From a checkpoint of a small transformer trained on Wikipedia.
Size: MLP 640 tanh GELU, 6.92M parameters.
Training: a variant of SOAP for these matrices, 240M tokens, 5131 steps.
Each number is 128 + 32 x the weight over its row's rms, rounded and kept within 0 to 255. Layers, rows and columns count from 0. Numbers have three digits each. The size before them is the row's rms in percent of the matrix's.

# layer 4 attention output (transposed), 128x160, rms 0.215, rows 22-62, columns 80-159
104:099087116188109145079135093108129150174132110146115135184118129133170106100137114113144136147130117119195141134104091163097156177128123143141155147132139088113097104147035087146097116123159136121166097127123138132093126165033129168099114106
087:153158129176165182106152053139071122106168064182155157161185119116132102042198144086069175071176151108118161097090165147124112124108119075147125146080104157159063125172139131135071094115133123112124092130162088135148105142124162120108141134
083:097155125107117136109137096147149063138130154147160154135102133137126130138140108107174094101152124143137183114098151103194139092134119070068074143226141114122142111166134179134131097089076083074165154167114167171143103165135146056142140093
095:137094136170134133096140068131113135151145069184139154148124106136054118123146121129171129188110192175128085185074104074131088154105076153187150097129145141173070137160130151186105143127179205105145110147102136102130191121145177112132146115
094:098134100143142178110113175167139100158081116167160116098172127069088117201129123102155102075070134112126124150109137099112120094148180142105145087156137131104088145113133166156102145140128056085178096163101134188103120073133125116165137194
093:117118099137120115119118129152067198140111098141140065095174146113105186058091167124157136148080131160058124095094146202128144167119182122106057106086098121103104171085105127158134115104169105154071128096169097098133165137114103106127098154
105:192124111135111151180139143128099098089113151112088166186160116149146139122141075132110073088155140113132093127175102110114210104133094140119113124135126168151092115133126114098181123136157164134087182114160132162158075109161061084191117120
088:123143149109169178136141169168136188124160112106105082194084135169085097108107118155185136207148159114098132115237095124142132123125160158146093068154146127158129122127088135173185145120096082151116131094193145127166077114167106124104169133
079:130093120148111127127160154197179119194136162107139114086082155142171140207108147171139128117111099147144147163179071143109146108075144147091137138174108115129155120139077119126130213149181072150103147123108130151141074110117149138134048151
093:104149104112111155154125129118125082187121194177140148126126123130144164158186154117117076142124113088162127054119144174079131135078112130091187144152124110127049127137135133128151186075086146124175146109138147127106120140188129074108132119
079:119126176143120125092100132152154120150137067105111082208070108129138099161121131060121130094102166114138128128138125068162061143099095120158204102064137133131088178159150130109142104060157110119127104161113130099115175095153124138089139127
094:167088167099151109061115155113141142166160116163062109177086130144112090174113101140153118109121149048121086139169111099153124087139177165147130120198142130153114149111176104164139123120079113101106063142136108119160169127116115120092088101
094:115149132140102175140154143146043100105118129113069150172172134110141122085088105137096109100127143073160151152153120072057190175182094141134150138118108141144092156115067105197152138095178140132110157086128134130128132114129083129127184139
101:135128117115161115156162145111107167150115157137102079102107153106118123122127130043079140132129172147154136144114106132175081136066117101138164066092171142099161108102158135173085121123127082102134075116119144139085131117153166090113137134
104:081110115142190121166108143124125121117105183117068112128061128104197101138100116105088076156147136097112096151091122096124116152119124164099134164136139095115151157102161152098105130178083122099119173110102138159103128068170078205170142101
087:132152077104129073131098159072142148128114146141142130104076110119136157141164151095142086141131127144110083112127235193025172119167132171105135132111145074137100100145157138211061148112093096145118145117120136112122165082151156128136133192
087:172060142166130187155115132161091106177142111137135120115151203106156093175106171157100149103073127150130122095124117123083169095138125152135123124140120140095166095091170082167120145169178179178167121146203088147177178153068109083114115135
087:117132169154112164055140138138150149101163141115177143074153107171123138044117124169114140120165156117145116109147152143198102154114120114135171107196162109133095155149105137116185211133097092081138130112102141127129154139127135151123135135
091:114117120119223110142148109083118118088157164163098144133152141183157091066100146122116174142124108119113064116103132178105125070035132102158132103113113154116112166119151177115093114090135122135129097097137108131150136170078132147125141118
099:108114154127118209124102120118077079140099161072180154130145107160125138110167097182127212081091155132129135126191137088129141115130115179150117139181115114117087124146111165110188179113133163117128197101156113103108114151111124148108147121
087:157094114072166144163084136078077153117138120127179140147119102142125145083141169119129130082130131149116123092134138117020102106090068181128144167093133138109121074138151136112112148098095197195169141119168098114156144164201103142108166110
085:135054091131146099180160158138116103127113117100105105173162127123135092116107120100099125082116150152137133181142097077128108147086131101181213112168166136131096094164104147138139165099121107159120096108128145160145061145173133105106199118
091:126135132104117101102115139151152186076169154067115143151113157127100184091091140156162138153168091140137132157197119143169109140127115215150116118158131147157156138158147130170134090158097118076111153098121190129116090109169105129099136120
083:146135112129154184136131167128103140169113170168187165171147145120109145114121123092142117164115143087106118095143118121075056099100099163099105095125108107091143177126138126145159132114151085126092151125120140121097133146173117131143096202
088:145152152069111142125153114087124141142137147142098056139097146096126080097140094065142090143134149121132086145132184132046119149173132141171165165127122140133159112141155125173071128067129141138158101174181066148207186142101129132125144098
100:109077132132165118083098130131143134123135142125085124108152165128077097085101090155133172196126142137158068158138061171198128112174135142160171142184175116103140097066074123128088066173055147143145094144120139125095092148126149152141117099
092:194108122124115092092146174170200105060185184086141119110163149152081140083103093108114096136167182129145096162169120135129115107161160148163198118141100141120148129111144137090133144199129103075072085172098116184087161129103116137089106109
082:118144135197140109144084129142090124129131118141188154117197140107118112125162149152179159095083122165115125146055102099126097136152137141117069142098124166089087135173137146126086126172185193181168135145111162196118116082078117100180116161
089:147126108132170080132161144114093111142122170116163090139122161140122127142153098113182177195085152116131117160134154159108124126171099102165113153113140125127150155198122150100091086119105152136082186100142143170105059089164114106169178166
104:187117115057137137147081169114198112109159086131166119132143084170138152102138110124147173093152098165146118111183089130073089125105132160130151136138100167147141051135152145077139166164131116139130045106083188187166093084094086104056152118
103:106161160127144153124112119129072144195149100116106111187115143054141084126119102106101143118168149046083180125109127136091158159113067083109098107128148157060120143112105078163126078141171214147106120112168141090153136196174121111165101141
094:085137141093121153100159112159147140076166146118147190182094116168190076062117144138140087118167154146094201140169124117105130144091097141106123137126126141163105121128123124128158093130134115109095176141145117100115105139115159180163149089
098:143094135086132113150102132123091113083130149130123117179088133158164116108126130085160134121120143175127071105137122146112100181120117136096152163137151126056184118120129180136127135104113095164170138159130139171126153137128085116038183152
089:090073205132136133135132125145085125115129120124122160157106100199125123198117092215180195107141073087120075119104100182127121084116090169079128139107118114141075146150146142109132119130163133173183153089131092107167103132131093168110132127
107:124128101100112146198114064150181088072127109092139134136094091084148149055128135152103110132182133131123160137060132145174145169133176162141122168166085153119157108054153140123111079116111179127116103170141093133138173190122119143144077085
095:120139111090055165181151137123097144101100188098157120127157110141120100052182121077106122110149122114138123163125129090078096155147108142136201159084117113134112114114125110117069076068105117173178143118105138165135100120148066090142103110
096:090118086151115126138178137149109101112105140114082119078136141137107160132148110090105103138120140149152165088138073074151095156064120094123195060118106123139047153133110143118149151109192125151135119104125116147116074084154105168082135113
086:102161132177196175123125102131117113068160125167103124150178114126141145140119142162137164104193106127129126080123093163180087129127105191149145124131162117154124085139118169116100150152134119124145099106156176153115118103115125147124138134
092:135135109151164143128111145095117119084176159104134112160097134128179123129071132117144140134118126093062096101149141134089117079072145147160075126112081125113131135142135130119041062122077117101076159134099124146102192123121116144135076115
084:095060036089103080149154141113155113141120209103092102134150099135133117114081114148162064148110090141100136110133093133153073204112187170116181140171126124084096109142117162103128146141153116112125116123144118132120164171142145100156176089
107:149124136081115126114195111140140147151106119146143139124119157171121124131164108140175110159145140172144074129171095074144073194085127161109110195087058126167172123135071119130138100131143105100114115170074093107149141181136157210124056133
# layer 4 attention value, 128x160, rms 0.158, rows 23-62, columns 80-159
095:121129133132115135138126164137143137087184140102088108115089119132154164208073110175206087162093103169101106143181073144140133137167123163182109099152167122097159154116081092179181130134124104139094194094128153045106190170132092145085162163
093:216110121138100099108097189077103190119129076157129149119121066130128130145110185126095108163067121125129108166138152129120127112122129191167105104091116069098098122109149089134132146136126160184092115051180109108101175102135121162160130204
099:155170171111113159160086214125121190101093199133154082115141130128182115152129129158123135091185111092153204098179146202109145089139157104073096139134127132124148095069099113106168092180094099116109100138134123127082123118090144142090170118
093:182110118122130122141184102145142142080141143103121167118093083207144145090128119170112146149212134137128151106176171108111193118105087113160135116079138149084136129170117052112161112116107194170110160120179133085106147179112146084079113140
100:076112201074132152143130065178197076108109152132071146144157114124155080182143101127112157125152104100130115145092120079131104132140100138128212164128140100138143116185126142101147088132123137112154130160086136142096103144167198155113102136
104:110149116094157084082136197113100146157145099153152067108088054136108141141117130115116166145098134128152113131065131124165097174138178153122115116132118099123153131133120146142074126160065071117157075142084139141115149121124160160124119148
092:119127131104157106091097143091114091162099164136117148077193128131142145100145164093104115064106125117140136175054124131144123100128111097160147160142092158107103124187132149137127142184101173117147147200118120143098165142068142088120054103
082:113168082169139138127132104079095121091116117154098129139165106110113094085143088106065130163097149140121149141107144133113174117119125117148125118115097132106131147175206135143140077090149245130129148150183123130144145106151117135100121129
099:138122117148187104139160136145120156060138098092174114126157087160153110200059111110130222126140135129142128169138091132142153126113119138141116163112128143098176163118133092120114119216121124127084139154159123141143095101072119177120150163
090:134140134147158122158133127137136105104158145177168172122174117120115179103120110224178123170132090160154103104121115196111117119173128110108105099186116173148180045113101081139096109158124161145170152119167165125091144152089117119145126131
103:118187112129097143166135157120125124125091142085167124096161127062096157056140175144085157183113068185183137124106125168078088168129109143133123136088112123128145091161055097131128108179147144143161186146148095127063080162118181091169133149
103:086114144091128121109138101107149113139083126146149103135159070109127145160172133141146147136105119149104110076118093165185114123106137078095123108104178116108189143109167152074130113090044078118129091115102134101108163122089156098091081100
110:091142191118082103146101137126163093098188115155152201143132132167109149112150146225185117132145109102118107122098141133128176126179104148134112132138135149124061136142085094123109086114096165160148142170152134100115146154153110192140136132
106:170105095099088116084188116141134077137180088113197099134119123137139134127102106101139158086116131091166166077141125084095171168122178156134162090097100124083089095143136133129158146082124113153133089155159152145189072095107142010134052140
094:103123134088131138127181103163096113093159132118160126143157152167153095173111145137151201147173161042175140137123058085176135150090124082165122110128118155076110235105095149087174110157155151088155120161111122185171076113132063126116119118
088:068167061105104130149157129114155164102089166110153137127128068122151158072165126139113116206187127132141109157158141132144092095127062126101124117063128104133139173178094133121110143159126141095100130123054179104068115148103152198105130189
085:119116133115181148146135125120135152152101152110115099156116206103145112217135108089116129106085139158090141149075144132060117127144144108087118135102110135092164120118106067150115111103122167116125150111143145140157137096116189090110128142
090:135127164150067141106071161115115156141127127117106111127071128083078141145074086113105096111124118157133159142150100119174097140176129142067102144151122130139112073079083108114195123189168113113158137180091186150133108078139140048099124075
109:112120112149188089121147155137163162160091131176102090171090127083139130177109117101128067147147084142132155159137160141108145115114140105135074116140139082112208121114130101148131115215133149111078082163117142122152164095049152071124110141
092:102132135201118090080125128148136102134175134111139112163074122189117144160133058116128185153148125118138130138098103132163168150139144088143132100141133131098138154089108161140098119196130049092125140131075204127095066069094126144089043116
089:110143189142132180089116126102115139124134121132157115132085120120138155123152098162166168110141076076112114080076160207095183101115131173048086142118096115115140142107050098138121092159150159130119142108138125095087167099098160103173071104
099:122124104136120129171095133100115067162077103180096111122125060147117105129182150148117092102087173083107104149116120168098154109123115086106126136104118146115096088165145118081103140095098104170158114144116084092103159156143117109244120160
079:101166094132117104126127155148108121112161126078090109119107101131158092121103114160083159130198095137141134139122107106149183144171140094181155175138126157164124083125120126082121125176107187154134111120179164176138130083063153122107103138
094:115134076178116138127117128114107133134136100086151147084165134091139177177106195179136129086114112169175126136115084148122120097058110103116111072135122117123085124090103124066184132162129111138098158108090208118026060172122143076049101130
098:158114134117062161147159119122158146135127148106123149100113100117185149130124138083108103070131138113049171065113144094053139128071147139085072086115102202167126110184164125141156179062180105139137131132093094091184090097140108096208164099
094:060151149124137157111141096135082134152128118151111129129091138065146100120169119123110157066109062116107106097076111136081147164120171086099106133111139167128107096120116062137133101078156152109134157074143128123120146106152137159170124133
090:153143099110170157118207114159135140145090166112110110130004109150171133134089099094118122103160129077133168139212159115136117116136153133122138144120142123120187095089151109145160118113108098099093114111144116068145134148136140091019121123
094:163166139120059111140116141104149121122163089123066153133148120131134141122071121132138123092156098099118171077103082144129132142119184157089105126148114112142087105047173143175140143131201126142163098131123144112179144106098139129065089077
101:065154168175111113124103147120054146130125154165115133154113137122058124163142142138139119096073167095105154137105227134152159107129131076100117125105149122137131169136101116170110090120130150128154196115170095099073186215159120175145099137
105:105104062142097101137096106100173103129131132113162161081106115130146222146142145206137116177116096201152116125171099122159069094151112146153158164104089097190169091123124183126104159080067041114156122102125117125124121125055164111122108163
096:209108143141198139128076202078104135156117091172112103154139146095079140169146116091133104098101134136165087159107108126156125131152137091151095097155084108085096121156131137106083141138124105121159039114051124165145192129105075070145108156
097:057145146148162140082186169121160158185130087138146123105113137086074118149117133130117143088114104118136153141084126080118167106144139146154128064141122127153102098118075069114142103165103148168095132094126143140116110076127154145154082115
090:182167088215153124146150131089182152134140132082144133126118168103110119099141092034128076144126149184141121121221125067131131105070142155141153151168077161146176091131119151130137146121128119136144148179129168112159080104146096060106177101
099:144096125113099087057095160096080161176162148153135185139113143145140076196120174089168166104084172089131110131111138097120104115139089079130118062073126094097071155197131126146162129162135107139112119107117133079100082110135101133150127156
099:153108129213149128105155111128131126139212074154077103111117120157143138185062159130175115065103137145147137128131131166137202131094147101122081124208151183127132147143169142112210137133124118126084121074166145077126107138123101139072125116
096:123144194135173134094146087130103147113122090159164084192138105122180144148088130164139151078110118095076089168113159191113222046151158114135102198128107121083196121121114122105121108160049139079145126179140137123132183132097124141153161146
089:185076097103128144147128128174107170118101149110152117109138094117161079136049130107135116173091183099096171149159141095169114137104130076117118136126101180156097156154117111141148143098079131115134160202121083100129162158104112135102116155
084:123118123108110068111151132183120138185133105167104070100144055104077118162154124134128121161153161146171142147136101083163178200211156128116151112172133115112096067167173123103198153158155163152126101098150131099154118102163120094151101141
085:171116211151154117090092094097126162107067088161146169133097140160154089189115137135061206114156188076171083123095181170087197081080141118114077150121093113139095134114149131103137111119132148129124133181113116171091127066102118148149087138
103:084131121156157199136107156110113138169108122113134103119151117091121109149126139084078206052115116101100154134082137152056200089159138075159128098181163135108116129153206129115149104143156137166129173078119142168097075093141124077117156094